Part of a small language model's weights: 318M tokens.
Each number is 128 + 24 x the weight over the matrix's rms, rounded and kept within 0 to 255. Layers, rows and columns count from 0. Numbers have three digits each.

# q: layer 10 attention query, 448x448, rms 0.195, rows 400-430, columns 224-447
# k: layer 10 attention key, 448x448, rms 0.194, rows 400-430, columns 224-447
q400:133138091116090128131170112120106112118132111131122129118109140126158150135122146146165119126107139158114111140155144133128149116146128147152099133140136148130111113152132136133120145139128118125100155137137125138090122129119115110143138133127131149142111113117145146129127136116112128142130134122177149133156121128121142148152165154104124158136142115124115146146076119122117150159135107110095153127154125131147114151144161115118097145118133144118126120134112071102134149116115080146140139146105128155130136115143125138155111108128141153123124147155095103145124108143185145124135104137151153142127133069141147159129146110111130101177090115134147107078119113132134132146120
k400:121124124134112109155098129132094137132133185122152157133081152156131141131158154155161135103127123126152131087107150146105125122133146146160121143176122159127136095115154161141096111108102112130158119141124146135130165120092086109138113139110137108130126128122114109114141143142124111126135160089127089103118126106126139133098081133141153108126153158135114133084117145139139163140110130164093129113139136131126120102132140140123133135132133096145098117145113125125136147119138127162128115143108150119134151134142103149125123131116125135116139128076142108136147122158124127124131136092156119098143146121115137121151117144118101142115124136127154117145137138149180134151136
q401:144144120146188124130146115100142125133117066124133129126115128134121146163119130090135123120133145107138141115101098149110122177106112117152135122140080075128124108123107105145120109128132122142106137141135072117122141132131138115131111109124149168126123145160141126099170103109105096126099095151100135112108139137124133116126114101115146105121129144127126153129116128158076164160130098159135111163133140130084134120144124081138153126120133124135145138151142152146147140151139171106175079120151149095140137133120145136183144089126113169123145144125130135119098107165114124142137151135157118138107106110143120094157115120132148150122125143159110120113154129145112108072104
k401:121122141122099123130125151122158094108126152157151151152120152123121132134109100150146121126114108098115085144147120166132094106114116100125101140132120163114143127155123159137124146122140122108126137149117132122118136129156136107115126119110169170130126123108095153115147138145107132138161143131126106138116138121102105144135154164103135154119148138154140119136135125132102148153138120120109104098150096151116115147123113128123135162134127139117092124104146115121117098118132086142135137120096132106141147098161121129157114126117132139102154136086139117138149152104136117136114110144097087146128132127102148124163123142141146096133122134122099130093098139119136129143146
q402:136142143131136137122129145081126121127100167165153105158148155134125142103128118106126090131113118107150153165138111135161119118133127133162140132137083159107130102163128127109113124122095167140138140150141122135166127154122110079118183189133150116127074138147134138117144145104147126178155106113139131098123135092159125127107101133163117138127134136149136151128143150134109136111118127081140109174132127110122102104134128132058160111123168122114096118112120126149139149152078187143144114084108104130152121127121133090108149138143103134132106155131137116115151141112117107152114095122121170134123109088080142150151095118131111151133141142128137147144125137107171157150147
k402:090117172109108135129177146177157126140136130134154149142171092161136116085135133122111135129112101148118131125122120114153117087127118115160124103139114122143116154116107126136165155110133147160125124087138124132158144141107131131114112123136119133115125115145145117085114119123144115155118134143146128111106138121126140106144124139125091112128138131109174130125113119128160139141136109112125079174150162118149134107113163114120106157115141105133111116132137139122143134142110117131111160124139120107135111131091147122126118147094126118123153115116111149163161104111163102143112118146138157138135138134150170153134123134112134146152136130122145147104141096113054127148161
q403:154111097118078114167145114107138173075152089128103129124163074163123138143087153109112138115154139168127111127115184152123110120171144126123116097090115163131118117113137170127137148089184143099124094129146141160123165115139118139148136116096126104131140086143137111143124140132145134149153148173098114137148136171117132172180125088123134146163132099113165143135110121136129138102127132077147175082106112121148129147134059122144097086155122136116149146145141139120188096151119127124109170143147108180162148107129123142135158131125140170143128139119124115101101125131129128130117108102135128109125127129110125116102107071111101109146157143163140097085134132126093127150102
k403:148133108085113098140172112124120139158107107140139164135127134147124152118110115103124133116131124125121159132118094120101139129130149118140094150106158167133131151148141116148143127097129110156130118094108100141127163134129094145106171140119135108131146109131153173140124131118148117107151152149113097145110135115131140180130135085128122137112064112090124141097109126112154124086144136107127135108112098096106073132142124140123131114121163139126112107127137147176126136115131148144122130149143115171121128117135084167142109114104106122148129108181144119133099143130115131106134149139135153117086125143111091156136160136119145142123153111109127108114175129108154101093117
q404:083113115138124160101099121105107135093112087101102145149138134131136132150133132124119124140162089104127126139154134141111134118136124143099122144114138110129129100108125143160107105138107148101124147152125114128156130111110105113126128148123143157096125158160155164117128112137132126149105137112114127115119116107146139178123127125126128154095110130102150147137102137165087154140156134151113100116123149139142089107117116095142110167137140134112101117141098119120178136123124154144131096131117138140099143098131157117130160113174109162105127131116119151155134139127144160131156166129167148116122093095141125110139132128147122116129115113114177146134104096110138114128100
k404:159145133142190141119162088141121153095128111136156147165169161132078155136134114092151138099108146114109148107119070162141175156120169085109122126143100185125118131138082143163137085067120101144131171105152099144124104151079120140084153152120134143142188127125183103129119132110089143162117145125119116179152132140136147098138093144146108138140101087127116168119134160096114127143101121114122122137129077098130122102144145132117072139072149139089148081156148154132153129156122172105118125104119136112114133116114117150117107116150104139172137127136120147134109103109126144139145118121109153123116120144127144151111102150169132122097120116132146127085183118118131149139129
q405:161106113120113121109086146084093130134129147124097139111107138129150129124156127133087107136145136118142112118119147121147144138070118134164149115119132153094133171110094178105143145122087124099135104143133110141173142125157138133120105126144161121127117126126109141154116131116134146140115153150083154155090185125175110144161122117143150118172132091132152148134136142154118107091102122112095113140117119127125099116122108127092161102136129113122109114106148161127153153132093151155122124158109109088173074095135172114121152132124146124103137121128103115112130105111099138164135113125103139148140117125130099134132118103102108121108162133118105123120170151130102086123133
k405:124118102091124139131165145114114134144129084106147099116154147158138118135077135097157086111136109148144093138112098157135126137092122104127125138106139116107108139132103091144127114111124146167118131104162131143164108117138133128115128135100115106130144118151167106142139115123125111153117078122130144151118130130144140128138122152110110107133121129108131120140153128118133144127117119103126122160108120100119124126150119118146109123107106156119131138117132123138117155153142137135090157122129142132159133124112112101142143149141125142140165124157151117101127130114133129142169124113126134140122137105149106131149149120137118100158134113119158112129165128105121102150180
q406:098107115105153140120127119077125142143177122088097129129127123116131126123126114109124156130138107134167103082098165122119116155137155101124140130123104160118160136111139111150131142117127116119129113137163160168159132133163143132130143112104152119143152162144114148138105169114160169208159133143090122140141142137126126185148140138143122110148104141148145115126156112125135099078148112122131120105092130091146137136113135158131155137129122134122156134147135171124171116108111125124086154141122103145113157133123102120106165170104103130118144129093126156083165135132144103123128145111116153099113109129107082140152122119112110135162150182108129122116118120127152118128108
k406:165172105159156126124173080115111151137121084128104118124126108148128137113148144111137109107109144150120164100111115135144181131138147126117119154114124210131118131134091081095184116112117169176133143089167119143126079132094117104111147132147101084151168105139212128206135127163139108113112074161099165146143138122144122129125155096117096131155161128076138131091102122107131074121127171105166177173083087080138129132190098095117091158114108143116111128146106114125145156117158151122151079084128131137077124166138137139133120104066095097191128136175081158117081133129142113137159147114157124089082149132142149175100114093132156149099149129133145146118223109102096143096146
q407:087117136120111142121149137127118124165171153126105133142116197120127135117134142188150146102124129130165118129108132114125102104115147161125110079131167083111117140112127144163129147130140117090131123139104136152155152163155136178164116101117121155076127135129058141109097123143084158135165193111128151170121104140166149150156122146136142145114136102126105121144123154116131130106189102143141138064084107129113120128091134129126094136109127109129104127098138143137116096105153086143095141144087109115101140139150103114126119135123119137141112139127150112131132117143136138102098133115082119150132120141104108122102197162107131126125163119114109153133138138114143147172132
k407:140099129129161132094152127121141168136096052152133100141129129129110107113133127091134122100155147173163121138104086137103107138137126133161144127131139129108109087146065087104135109107102150130126162124144072128127149088125145117127139190123125094131116147121148072198110131115126104123066127115140141101126161130107145134114148135145098081132109128109121112088098167118140112144123138127123155186125114112131153102142099101155119113131156096143111142148091177134115113122138134126141122104121183111121154148073129131122113108128111153160102158141098120131141120120132110097165151102094154111140141084130112112115100124142132133117146152115147137116124105114101127141099
q408:148153155152173165130111106134146118171118124137134140139143135152103141169172117126113121161141137138172149166157145140101139141076095133137111143154082095140156188096141136088092103159120110129140121143141125147115165131144125103120094110129117133145161120157125131120159132122108139118106117133102113156118151150122161092151112119102153103147144143093109147122120162161146155185103122162169090129142135104132165101153164083169117096120116153143129133161096102130085111118127140102149090090087143131148081146150100122167134105143103121129109149115181088151099102146101166125140154149149133160123115096143145151138135125137105164162122104152135115121137123121166104078130
k408:120132108127100148144157143149161144130117111118127123130157110149130110098108155140128120095139131107107142121160145151139143128139155103095128141140141127123104131109098099150154131119144130099105132115141135125114130136135129152132127121163126104131134129151128144131121112143119121119123124179095137139075155117098116144120161151140141127112120144115120125144164148152124098128110131113117154152127134118091148103097114131140160120127154136136152102128111136113128138097125132122111133123144098157104134147162103123127145107162146125145143163107146113095120127137120135116112090135136156128155154123125133133150123127146153152103138127153116135129131113124116119104141
q409:117085164144132098133095156113121092197090145120173126157166130129150158154120138101122116127115178136128132084103150101106107130123151103151152111141093121150130120119128138134136165141144137106145093137094157130134149102114144154126134105102131145122150104142104119128128155142155121132126110124108130076104118156132097108112123140149108121156133110136144135100134119130136142054133150164148129116164101138133111084139159163136130177157161109153138161122135167134155143115095108107137131141133118134117117126137146110101130106095155099113156139129100104086126092161137119170127139151125129095109156162100110146133117120117099121181139145091112124148116129160105114151116
k409:115115139124128098150135125093107144115145146141136128087139133149119137098133136179127133139165172143116160127135134098126150105114096167082126076115113073107136136087080091098136150136139164103139110161137117165154132128105110141104128114154107123131112141145127109163121139097180138139116118133116152114151145149148091124144131082124167141157140131141172119135113080128160106155112071118137133115092144111126126172108146080188120127132119129129145149151094123120133118115124136129092132113141096135155151124125137109123132112099140126126125125139138147120111107147173133105145154175128111141125104163113097114142161137131101123105147138097122118112133143118119114107137
q410:137105147149146126116136142150186109127130157161133096149115145137108112134134141121143125120095125129112165134107108117114129125104146151154122100122120162133127146139110172120149144109122144170145112103145114112115094161144134128143090139149124069152122145161140107173141100124103075090165128147125126142103124108117155081110162137128115103117174140098154113109130086122109125126121138116080159161138122114120151107157114136120090101070131127118102132108137135127130143104178137139180176104148134109144156157123105148147114143110101105176107146145109121108062159118135112110127152143122107145159177124153171126117097127188162126129138138151129130134155094167147169141091
k410:092114131124096120138100134115121126090146143117137113093111121063150125140132117155126128157162118135107106143158137120128101128132088121137074131118091101121163122118160151148109148143109119131129098144086150108112135077126160139131114110130101152096111105123087140096125124152129155142139169131125128149096102099136116125134097119138166136115142127132156098162139139116133125121139138141115100107172183151152128168098120103154135124199104142138140119089153141127129121157162072156125141171137110109174118127168144118102123131148091181108159085093134139143147102139153146140103119133097127143127150130112133149139141106081111151160117139138142128137133164101153138137134
q411:139099098155179144157154096128168136121088109136115092130120112124123120126157132116172126110132124103102145140136065130118146103114144172114115153132173078143129121156126143167091126152137127179103132153095144115140085148123154146115118127124087106132118105127104127125126121133133101104109139143153138146121116123091141136144123179128123110118107113183141116129147145148155138181161084154117092135142135143116106113122094082164145158103132113112094096160095131093127131127156121120142096109119120101138163155146107139124096138112130134135145135115112126132155136101102128135177139203127091169135151124110117119103178170167136116123122127111121087147122105125125119143149
k411:108107098146148145150132143135140155128120156132124117132098119124128122130174099166111140153144109133164121104134158114136119124133109119120113149118115095136130135152141146127114123157105093126108131183176134117161151124115144146115147104128158115090124099113080128086123128112126151142162132111148110145110125126127117168116154111130143146179112148180137094123138140121133130127132102136155084088146102146137156128062158150134148131141133102132106129119119139158160100153123132140143135122116151116113138115137124106094100084129125105100178133102119135141096120130094135116106132136126114109105147120141074110153099083106134154120134099117128150141098149136122106114121
q412:100103124091159153135148152107125159175120100144154135099159096137162132142110108098120151125151114083123118118106192123151133139105111143093161175105128155127156136107161164135121156108150104085137133143106127161137130137165131158119138125114155102114122146117134143134144135125172171122161108160117098106077109147156087154125128136128099100136098138147131100091139143136105133101135121127139130129087101123167092118153115144098170148147149110125124091126190137127156170124154166148089114143087157131141074124132138129095157121149168102129155101151097113102139097133134123147142115139133126147171088138145100107158118145124108166108168143126088138170115100095107154112114
k412:131152124147149145110125111139100152115132102140130139129148114173124111136120124092088117127136151123154190109143098120124147146101094131152157136136136122150113149129128110123150108117160152191121135114141104142133086101168138098122164133138104098148078139127163132150132119092165112133133108113111121146116103121158130103148102130113137119132124097117125124127130106107125116102149139101145120145124142085135086145131133165138119112132146131091146149103128107147127150141151137094123129104133113122130131162105119146104115141125140093120102157185110150112088128131118123146119140124170131143118096142170132122133140113132139121186146110135146120139192092145102107149109
q413:122145149119129100127142115128117132140113119102119110151158146125154114121149142114137136141145114166126130150096126142146124137119163127155141095135140168131167112101105066143147153129109124126159141113181119129124094142158158128106136148096116117166157149114133110166154166106131147142134144124086140153117126146116099151136168129126120106165100118142119135124123118118124093138132105117143160194142131096135137099141115143088146137086143103120117117108153142107113120140115173121051150124110130126136109157181101119140136193151129142136170126116158155093126108133102111132134139116108144116123152114125140126129113118100109095149120142110113156113133150137125098105141
k413:178158132127135095123123170119146132130144128147084124138111067106100119116119123147119130137136164142097145111107136152128101100140129138109127162101160135120157150115144088093110110140088121116123127108134147121106139148115127111163128112128072132132116138142154114154132181133102106119125093162133110088123121145100120153146158124132097151146131082123140137103123068136132110081128155090126118167157149112106146128135134113126148140120155150132121169117159144134124173134131110128122133097067098123105123131134138159155104116108135112163121131116092143111139161143163118169165122112118108133132143151127114097093127135114120148142119112150134122120145074166081132125132
q414:138179107118106145145097101148164113106122119118128150099135131149117111112139105129127071123102126145119153118117137164143128105118139083123133143127132138160096129102131138079145112116151126115105137123098143139113090174106115092118118120112119102119102103125125111189160126132098131142141124120149135136108149130091115153122106125109099089134139119135092177151131136105158081181135157109165126128127166115123122106126117134126075110126141121110097088108123143139135163142090116117143085110140116146130136123141096117113170136114126138128120136139122180138128141105107143159118124149110128090103152086130126143134143128133147142124093115153157137112125125102132143143157
k414:131145114125087105139117123139181079147129135091115117126114117100115118150185103161121143107122131148108115113161206135111141109137152115113118138145121134170127118116112151125153131151120119129176125139141136141142142159163106123136106136095131166135099117157111125131139137122144136112111129147133140128109118144091104145131109133113148123129125140122138137135133107140153096181168115169155102128112129152130127124088135116142148140151134101127104110115123111072134111087136122125133112148104104137126084108124100163169127160151160137087142115097134173144126132120120110181083141134181119118132156181127149152144153117138148123112096167103106135116128153140103164111158
q415:113125126156150157123141150137156109098113162081135106127167123145160160105099125147175105107126105140111111125157120138123120103130130146113086111143104142150146127129122135129115138157141141105135145125150159143137164122149168138135153134160085146146120118169090131097163162153133169169095150139140168153179134132159114142172138104156146157106123162123130144125122113134123144145159081115145149166124121083108096141164141114121104150142125139146128086127120112141134101161131148144126118115121169161111105114105100129096075149122152120115136140153122144124124080159120157085093112151128113118103093129105098151129156146131140124114160121153126083120124139141129102124143
k415:114146110117156168121159119098111134138125102145132129142152162139142135137151124074156133136155110134120140136114079118089135127153124122127116135105065136114131147154123144128146123123112118085073143086125160145141146135136139128111165162135099147157120129165137121193130156125082121121104132107114135136147139112131131130127161127135121118137084133122133164100107144130128155129097137120117173176107106089144125096171119103125096134101126134129100104111142127158127145118108134111099117103111133154130148111109107108138161124133136109122131123148094097111133125133150096094156128159132161164133123093115112125116145117094110130145138139122171111122129110131146132113146
q416:148126161140198118163093124154126139154174107131112146102138115131120163122097117139117122095131133169150114103099155151123166122118140090106131166108133059153134163171152126124137138161124097088113117089128169129123121120082096181140073118097100125147148120103162164143126122123161131069109101085120117088109160133119123121142159087092110126133132104101123134134151157140091126129120113117130134127099136114109140161119132136199097149183103159144152166121155164108128123089124130159107140112126063103101133096113095127092194137170145137138107117161150113128134114149102163127102133132128131127142150118176083100146151162119160165104170148135121138142142099116136053126132
k416:149142164119138139149172130169093155114078084186103148129147109161138114182138118138145138148121145129155135087119114142141168114098160133125118147132193128130094138123090137122104109108134119159149083102131132134109120124117133165131156131158168131137127128099136152142097159112151138112156137150114130111149142166132135139135130148136110142133123160108144145131111140107100091116142120131119149144076079107103143088155111092124130124091188127121120139100150117111151129120146126107127185092104123140065153144124128099105121109137148119148156148138136145144134135102140121108126087104105089169140110139125139145166123093117143137133124094125129136117146142127093106115157
q417:198086156140132126116107140117077104155089120160129139112148120093125122126118154115157088124111154155130153128116099103147118137092147177180123133119128166127138114142107106104115149104080106123175099095138092134117119141115096172103099114125145110178119154100166088196114163136138137119099168112102123144093120128137125124124152146132176122147130126124125106140138144127134128103112168142144151126150148157100106102113135141122149126128137093128149141120137129162112113094097137122126157123137083095113107148100127073139128156143120139156147144156147121113103128126130117123107104156146132106171145164134129141169113127095128111125102152114132119118140083122128137149116
k417:125160158150166141107156149128109141133146095128114140112152118120132122087107128152131116122124166122100151133108102114159115117106128122125119139116151134123137100121161062136150115120081140174106136128081143108157138109118164161140139106105122097131113144133173129111117141125133148121099108137116149080084131121147144123150140063137115133146163096095200136129129120123131079096082159110131143128141114121141122143126097115111135121134151130119149180159144105168106141138140105111146131067083095117146137138081117154093150086143150122143106095149123153120148127159157146125161155139111115141120152114113122135117167111127128152095177146120153145129159108160150082152081
q418:156168123184104137172112134118121141148108116185147125133142173142128124159144125157158133117127124131112134092175146127121154129098117102131157115167104078143092133148080146085148147112141106191193123123122110093136161144081161150125146125146088115123173138053119091140134113090112125073121146129139108102140137123097171123123107126161119118111124179135115143113106148167134176161099145102178079160073116136117131146156118124134080123109146115123153111129089118149136113113145144141137124120151126102125114135134138139147110123110145113122101126144118135161070114107089123121084136147110136130137146146167112137102145106134113111122133111123088158087155132142095132134122
k418:096120139133134111125145134160130111139164149104128154125135129095153144133123129101130132183145083109131154133125128140142126097104071134124116093133139085158138167138148137134144159136156110139142126134121118147179140121120123125164126136117146098089118139095090146067143121136106146126147156131162088130120142102097107119120153116136137144104143122109182129160104124127154152114115139137155097086114140113148141121153112127149112159122137119118180148101089137089124113104116078123095104127117110140142113144126110172124160153144155107126104097119152102136164115170116154114135160171115117131141122136168122107143128130136122127107130111128118101136115104109110114139149
q419:123134118180154139115102127130137082085145160136122108147162110135126119107064135170092083107116128162120166140150177134179126093175062160104121166197086177130129069084113147113109131076122149099111130134109128109085125164094212129158142129134100116129104135126132087206108155143110140121127073180142114132140132121090162145114132135117149100092171130143127165112125122095126155173156175141151131108162186121099147105152083072117122103115099171077107135112146092139151135131105111161151131084098144134104109113155107152149093146120093173116109113120116164112125143149126111150123137115125089151120162131112169155120090091149159121128144083121096075119145109144097146136134
k419:091105133116091122131127146137113130127107116101093088125084147119142149159126127126151153151139165105127128128122182163104133121112119117110120136129145116077122134124151151114078092105153087114163127137115153144098097120150147130175143080094142118100118135133111159126143132134139118124128160151132154098140113137107130125135124146093131133135115119135094168094141158184109164096174165126132145124134091121130102152121143143108146139165093163164115106097131153152105080138166077135102129174123134132116127084161157157162106114123139153120140155130108103144127113147140103135103112104112077168159166154081140130175110134124110153172117141108146136122129128148149092098126
q420:137151121110117151146112123155149097161164129117169137193142087142122086117107176087091126100052113168114098127119137127122172137113119114167172126118123175120135136161130137134127117150103118137123111134123103088138129102130090135112042145157113072151122123153149118147134118126099149115124135129126145143139148105112127104086154142155147074109144115169200137156080156144112157129128094130099123178087087136083183118171141102080129130085174110097170134135128094149134116102127132174104121096154150123177107115113155125113131105124145105147121119123129114168078092093106121181114112105121139135157162123125132118088103156146110131144131153120078144109153128126108126099125
k420:157144125095124099098151123129136137118129096168119119139164106106092097084108160115144165109117109102119117145129114121146129122106143148131155157124142146087161115137130123149054092168091108081124171123131120130128094147131119081152140130118126076166125145153148131152147086174121168121085127169133135125120089112109099149101179126095142144149181121127164112132120146131117100116076110128103136183116123150127097135150170112131143120147115163134121085131131085125105125135169111138149108123124132159118075107099152120136094104141122109134163133129110112125139118122174135167151111115135143104084119103122137136101080136108108182111114093161134122114143077115141187086161
q421:111131154160142121138179143149102120182141083139119144150130183113136114086147115139152155132093094145131147129089106131120122165161132133119116141142109142112147076126116098132127103124115136114135103175122114162123101129111120143163153115123135139161069149108124101123118167127133129134157152124150141123112097078144175166078157114139158180115151138134160113154148076130107109140130138102121117175173169119147101137162135152105111145162127135084174146156105118108122129139141120131146127093125125101143142174095118151146144114147133125166164147109132152134143115115183119103162124109159173134133114127113157119139068114141114106161135151139142150114139107173172089093097
k421:099130144159164107124102129109139143147136104149112142135158120063135123103107128105085121135116151144119156148093149102130087177138149103133079137104087130159126099151103099108126116144129148124201115100124118135123138160165133119083116118139101088168127112088125107127114138173080153064150139157115105113136133152123112126083145117161129187113155161150158132121121130139109136117121163116132119136143140139120113125109117112116108131113120133119133169117115094163117122141152109146122135075127143106143144139067090139151129076134135122149114124116129151123107141093161109150111146102131120118123101153148155131127102149143179133099160111142148137129143086099157146084121
q422:144113110106129146109119105159140130102132099062128115140159151134110144117131114096160105122119150134113088127113104155110136140125128122159126136150135121128103156131158175163088142161171147089096111077150139129166170136157079130097105104152113099143141092130187142195127091136150142072065130113121129098147102138139158053112111146108082127145135139136101107063092133112124076110123109110127151143086128161133118128162134134184155101140135151166133130155111156154170141184166095117100127142121138114141176097125150143161115142103177143160120145161119114144160129134140137127147180132131091162117087155116109096099104168123166146119136122132139157084036098088138163189128
k422:139114108162155122125209085143130138150112111109140139127149193136085135131136115132091124149149136102163165104143096122125171139124117113157148114152146091136084142147109126105148156115124126129104114095100102134124110121127137113087116119182165122151168119148171101198165119137104097157128128138105156157130110178162118140156124112097144113139103129179127142162131112121107130121086111099155160164064110113154132149150126130171106107070134117084141120131151107147119134070161156146140118162211123146116116124141115112103103151108116103179087124146158133121070137136120116128132095127138141129122116128168106084151151131164107098128109132146171129120168120152148154144159
q423:100126142078114117081121117077091147120141132117104159133142064134119133120141165100158127128172108114130087100073183142179120151093147157150170143095128170099168119099151095082130147127138107139137164115166141141106157118153103102105142109093141128141137160150109118135088161106172160179109118140111135143148162126158100137133149157122097135145148117149112085120144140156133112096112118113106152156100112135086089127153161134130174137107143129143122110121162127134096107136110154126115111159099135150116082090106154131082092145113149154109145126111119155116171080132182131128128151129157136152183066179140133150204142099094089131093133139144142103113117152093135125128121
k423:147173119094103101075121116086119188106158113117095126116176088119098112105121158100144103113159147117086155140118127118111101129095099108142184184143143173125136134145152083135091132163092149137074187085101137131123084166116155129115121126131071117121101122161125116167099132103151151147121103094100113092096129164100136103149170122087063129120167064111116154090124108109137122072115129119106169157105115086084106164132152116121094113126189150130134123144148090103103146168116106123103093131097090146141124094094154141135086134125123156135104128132104173080138140108147176117147129121139133136133114099150162106149165163109113160051152122117144144104149106103141144141134
q424:174108112129137136127138105123107123151138116119106145125097209151131107112107172118199131144129119114162099101117097062179105139121132147152157150153133118134129118139109101144103111153114119113132120144131100125135131132139172124164128150114126170135127111152084115127118115146153124094126127131148123124153120142127164141135156114108125127122126152116128113108097147122151112137166148150112144133091116134096116147131154140127114112128094091103102145167117112179131131184147139126168119107099137109082176117120109136122137088130166183102104153126136138132136111127154097158138150111113142115148120161071142176157182125140158098148108098123117081138144112124139152117081
k424:112115142103121103120119122130085138137136109152132142098111117156128154123136137148127125124134168127110158143120136136184076162119125148148123148113153128158144122127129114123098100115140097156114135083113130141094149124113131126138129123097121106122120110155124140147150094138117136128183139158118129123156136142105142154130152148098133119159112127111111158111136134143110094103123157113128119080096108156159126143121158112094106166134147129146137168100132139118117091097158105136089114127079097154129177125147117117125144143112137138133140117149158122116148163133168120132119142130129149098143112122120069114143153123116117126155141159115101102127127094141137131148154
q425:137085163077103159138113124145098089122088110146139144130142162122081161175116168113154154126150127145111112113144120145144140150116177151076090128114136105126138133092121127127121141143143101134123105172127132076109085142142117155118123144122117124133160126105120137142115073124093126088141164130103139173103181147152149081114141168164103120064143188129101091113107119075174115085192131138092106098100136176122150132168132143092129088088131142138128117147136142130093120159149135147188125146180147156144159147128098138194120146118115122219151130143134117121113115108111109099165098120112094130126124087134093147129120094124177134106127109109157104102135142126160146100130
k425:105086080127096151156114131131097113101134133081151143121147095133150121091107094202112156129132111140119163108158138161140094122125121102132094120102136054132085169127143140112174172119145120124114131118130112158155137108104160098118092109126121118117121114094111163117166123163140128094130140154135135143115139102092173128130107130138121079104102123092141117158128140163168124153134127112128091121147149103129128128114082134134181095142081095117099107163116173155130110140078117174162142162130125141148195161120131124122142106096113092147120137140164114127158108111095182106164130118106124127147188111140109089133098106170139124151089117114120142106115137152123144144189
q426:115155108152095193157185132171128123153168097113109144096115097120203137086113099113104145133122127095100134120099147170099152168140113128136116149102122133107150180156129129109156098128166102123096074157131163144149117137156155160116140117113105075136139113109129156164162123129092131102131129125103176102183154109150083105172141125128095151094112120138141103078152119180122080138122103124113146117171103063136190106108109119155069157137098109123145134143130128168129122103107119083076099106157130108139132115136120119125138122117128130140112140132150121157108111142060158119097097144110084200116117161159140120109146125116138102127140110146103122120112100167096097132111
k426:153142092141152159159159132143133101160094121092132142119124163095174133119178148139086126145113085094156138124142137116091118098132120142100102133096091126102078144137106150129147149144113106095178145096121126120104095096152135134097138112146103116105161123113120138135106142130072112136157144109132156151151127077167148134110089119155152138123134118130133139146126113136111097124134086143169169136123138113140118116153090117143168148072109134137081123087153159157181144117085074113146152122177152157133133129165149089155110156126141112116144164137147084128131112100087119113125098153166115112117164143155138179141141130103111108156115090111070117155133137151163126109160
q427:127128129145147103117114143168133077132096107147163146122112109133146106082087144131096115103153153121131115149138143168140142157093148129180130113132140098094182130153087141139107137159138098094145113124118132129159101143162080188125116144127123126194114087143101137130139137111136112165107156100142149128096104134106149134101186137101142124158129110126053141142111119088108083144116167178058149142162148131142117119116145136140122114130120141157144126134068109107114126073164080109120138131085090112146158099137118124150142178151120166169122153133161143145069129151138135102087138138092122146152168098123126170112138167166135152123129143176111176129110102066129175115115
k427:098111089126174142148152115104143111097110118121151129085175112125066129112135106142094121152155125122099107137092130116098130135091139106123120117181152151127146106131102074114113125128103103081154173092094139111124114115132105185160133172113114144153116149084099157137138172092131143105121142142141142142125131105136118122121117123170138120117119134117129133161138143088117096131114121162107130147103110089075173081134155156093120148129164123137125108145142143121139109112091132113069122110122122150112144118098122112101115146156156113147152114108166124083121112122121122112129093133100082155166155126160107163081138142145155128127126101085138139125120095122144167146116
q428:180136124110110082139126178057126133097128120130179162146118131122177083097098128155128116106092123117120100129094182110142174109102131124152142115173121147128111178134101161122106159151137120164118133139112141128172110106148124120049102098180154152138166084080113134156122126134104118168131086128108156145115109112098108110171162135127124105155166145128112109178143132136112158121159109157102090114094122123152136173118121152083135092143134121178137111134066151134087119103132112112089115173100113150099122129117150122152085120140141154098143131134114075132119144100144091086131074110146130124141081122151098158155137164104085096149135141164175116124110125144176142111114
k428:189147123135126108129130126119152147128125121155137128126160149151076110110139090097143107118128142127118127132097110115084131109108182069151161129156120170142149163154128155200116147107135155127160142136176135106120100104119133119107110113144154107159118117147137138130148103098103100118091135180152115113096130142140120126125136160152140133123118178086089108126100123115113107113143101120142151148159058080106130119126137177104106104123147112153122112181103138162117113134116130133156062146101122141087136177117131093105133139152128104106126123146058130154123141119153115120164147115153140101120110093138123131092142093135114122151156147151078121136155078155123145125099
q429:158138140118150143158122112130062141127115134158180170216115163111109138149146159143136147106132135135115125129121118141166134168061109113165115107114106072137124153167090118148127147119147088169137197113110130044158150117171103139086119147177144111108105115097133095034099113073068102134122193155081145147075183092143098092105119104092153158167086105081110113167132120078161170163140154153158147130118116159110141147152129090126127085149133102141108149128124138134116128098136121156135086152152082109103148171070128120159168121092131119114068145130126106148103173136100135108090128147131144095175129131104111163160160147159135120097144163163166118095192123101202121101068
k429:121193140123159126166140074125102158130137139105175156160142131172131116114156135076132137155151109166163120158128130122174115133124128115139122125124091137159131125164115082123167118087138103162117132098110141109159152092106152087085139149127142111106119101131098126080102152087149174103084127145133160137119153146122086116102208120123137147136125120071169093129129133091172138160113132159148161132181086103097161125136098173134111129123150111123172175152142162113149119081117176164119125097134110108126156174089120168107106092156103096154112110124129139139130131099143139138197171183131144067077128099093123137080190121169190104141120139196124153179137086081142170155121
q430:105106162137140182148188176056145161134122124101166146125101100137130115158099092119162126138125115136149125102123165150102122106114102129102117152153119141132173091132106154131124171116127146168129146172139142154125127086143182068143142128139104131089112130137099130162138081168135132182151125204146127105121154141113101154135122150144112085143133147125116124135108163129088125145137112120139139138127121139118114125153126144132122072175085148156113131112106134077145194131127126135143125141114120146093126212133095101110137137119136143109131144116126137108114129128123141166149112119107109123116120164110108097118105147153148124127109057160100067130138136141169095081131
k430:126129102150074145128106141076144138100156162106136117150117118160173099205111083112148101145117121129157102142150161113147118140094137104105127130123107116121130119144132233171087152113194143139119135162129126116135121095145161129113108135129161197111103114138078164120130131105121165157138120143166145103129137095109142160133142146119129142142100140156111147121129122191090162121155109113117112095136094160109148150085163156152142101125130133140059138127131134088154107144140127134125132201105064140155139130153166138143088164142148131126112156081088128137132132114136152114047170121183144124124109136115133134137130126153156117139156122106133084112133143109135130114102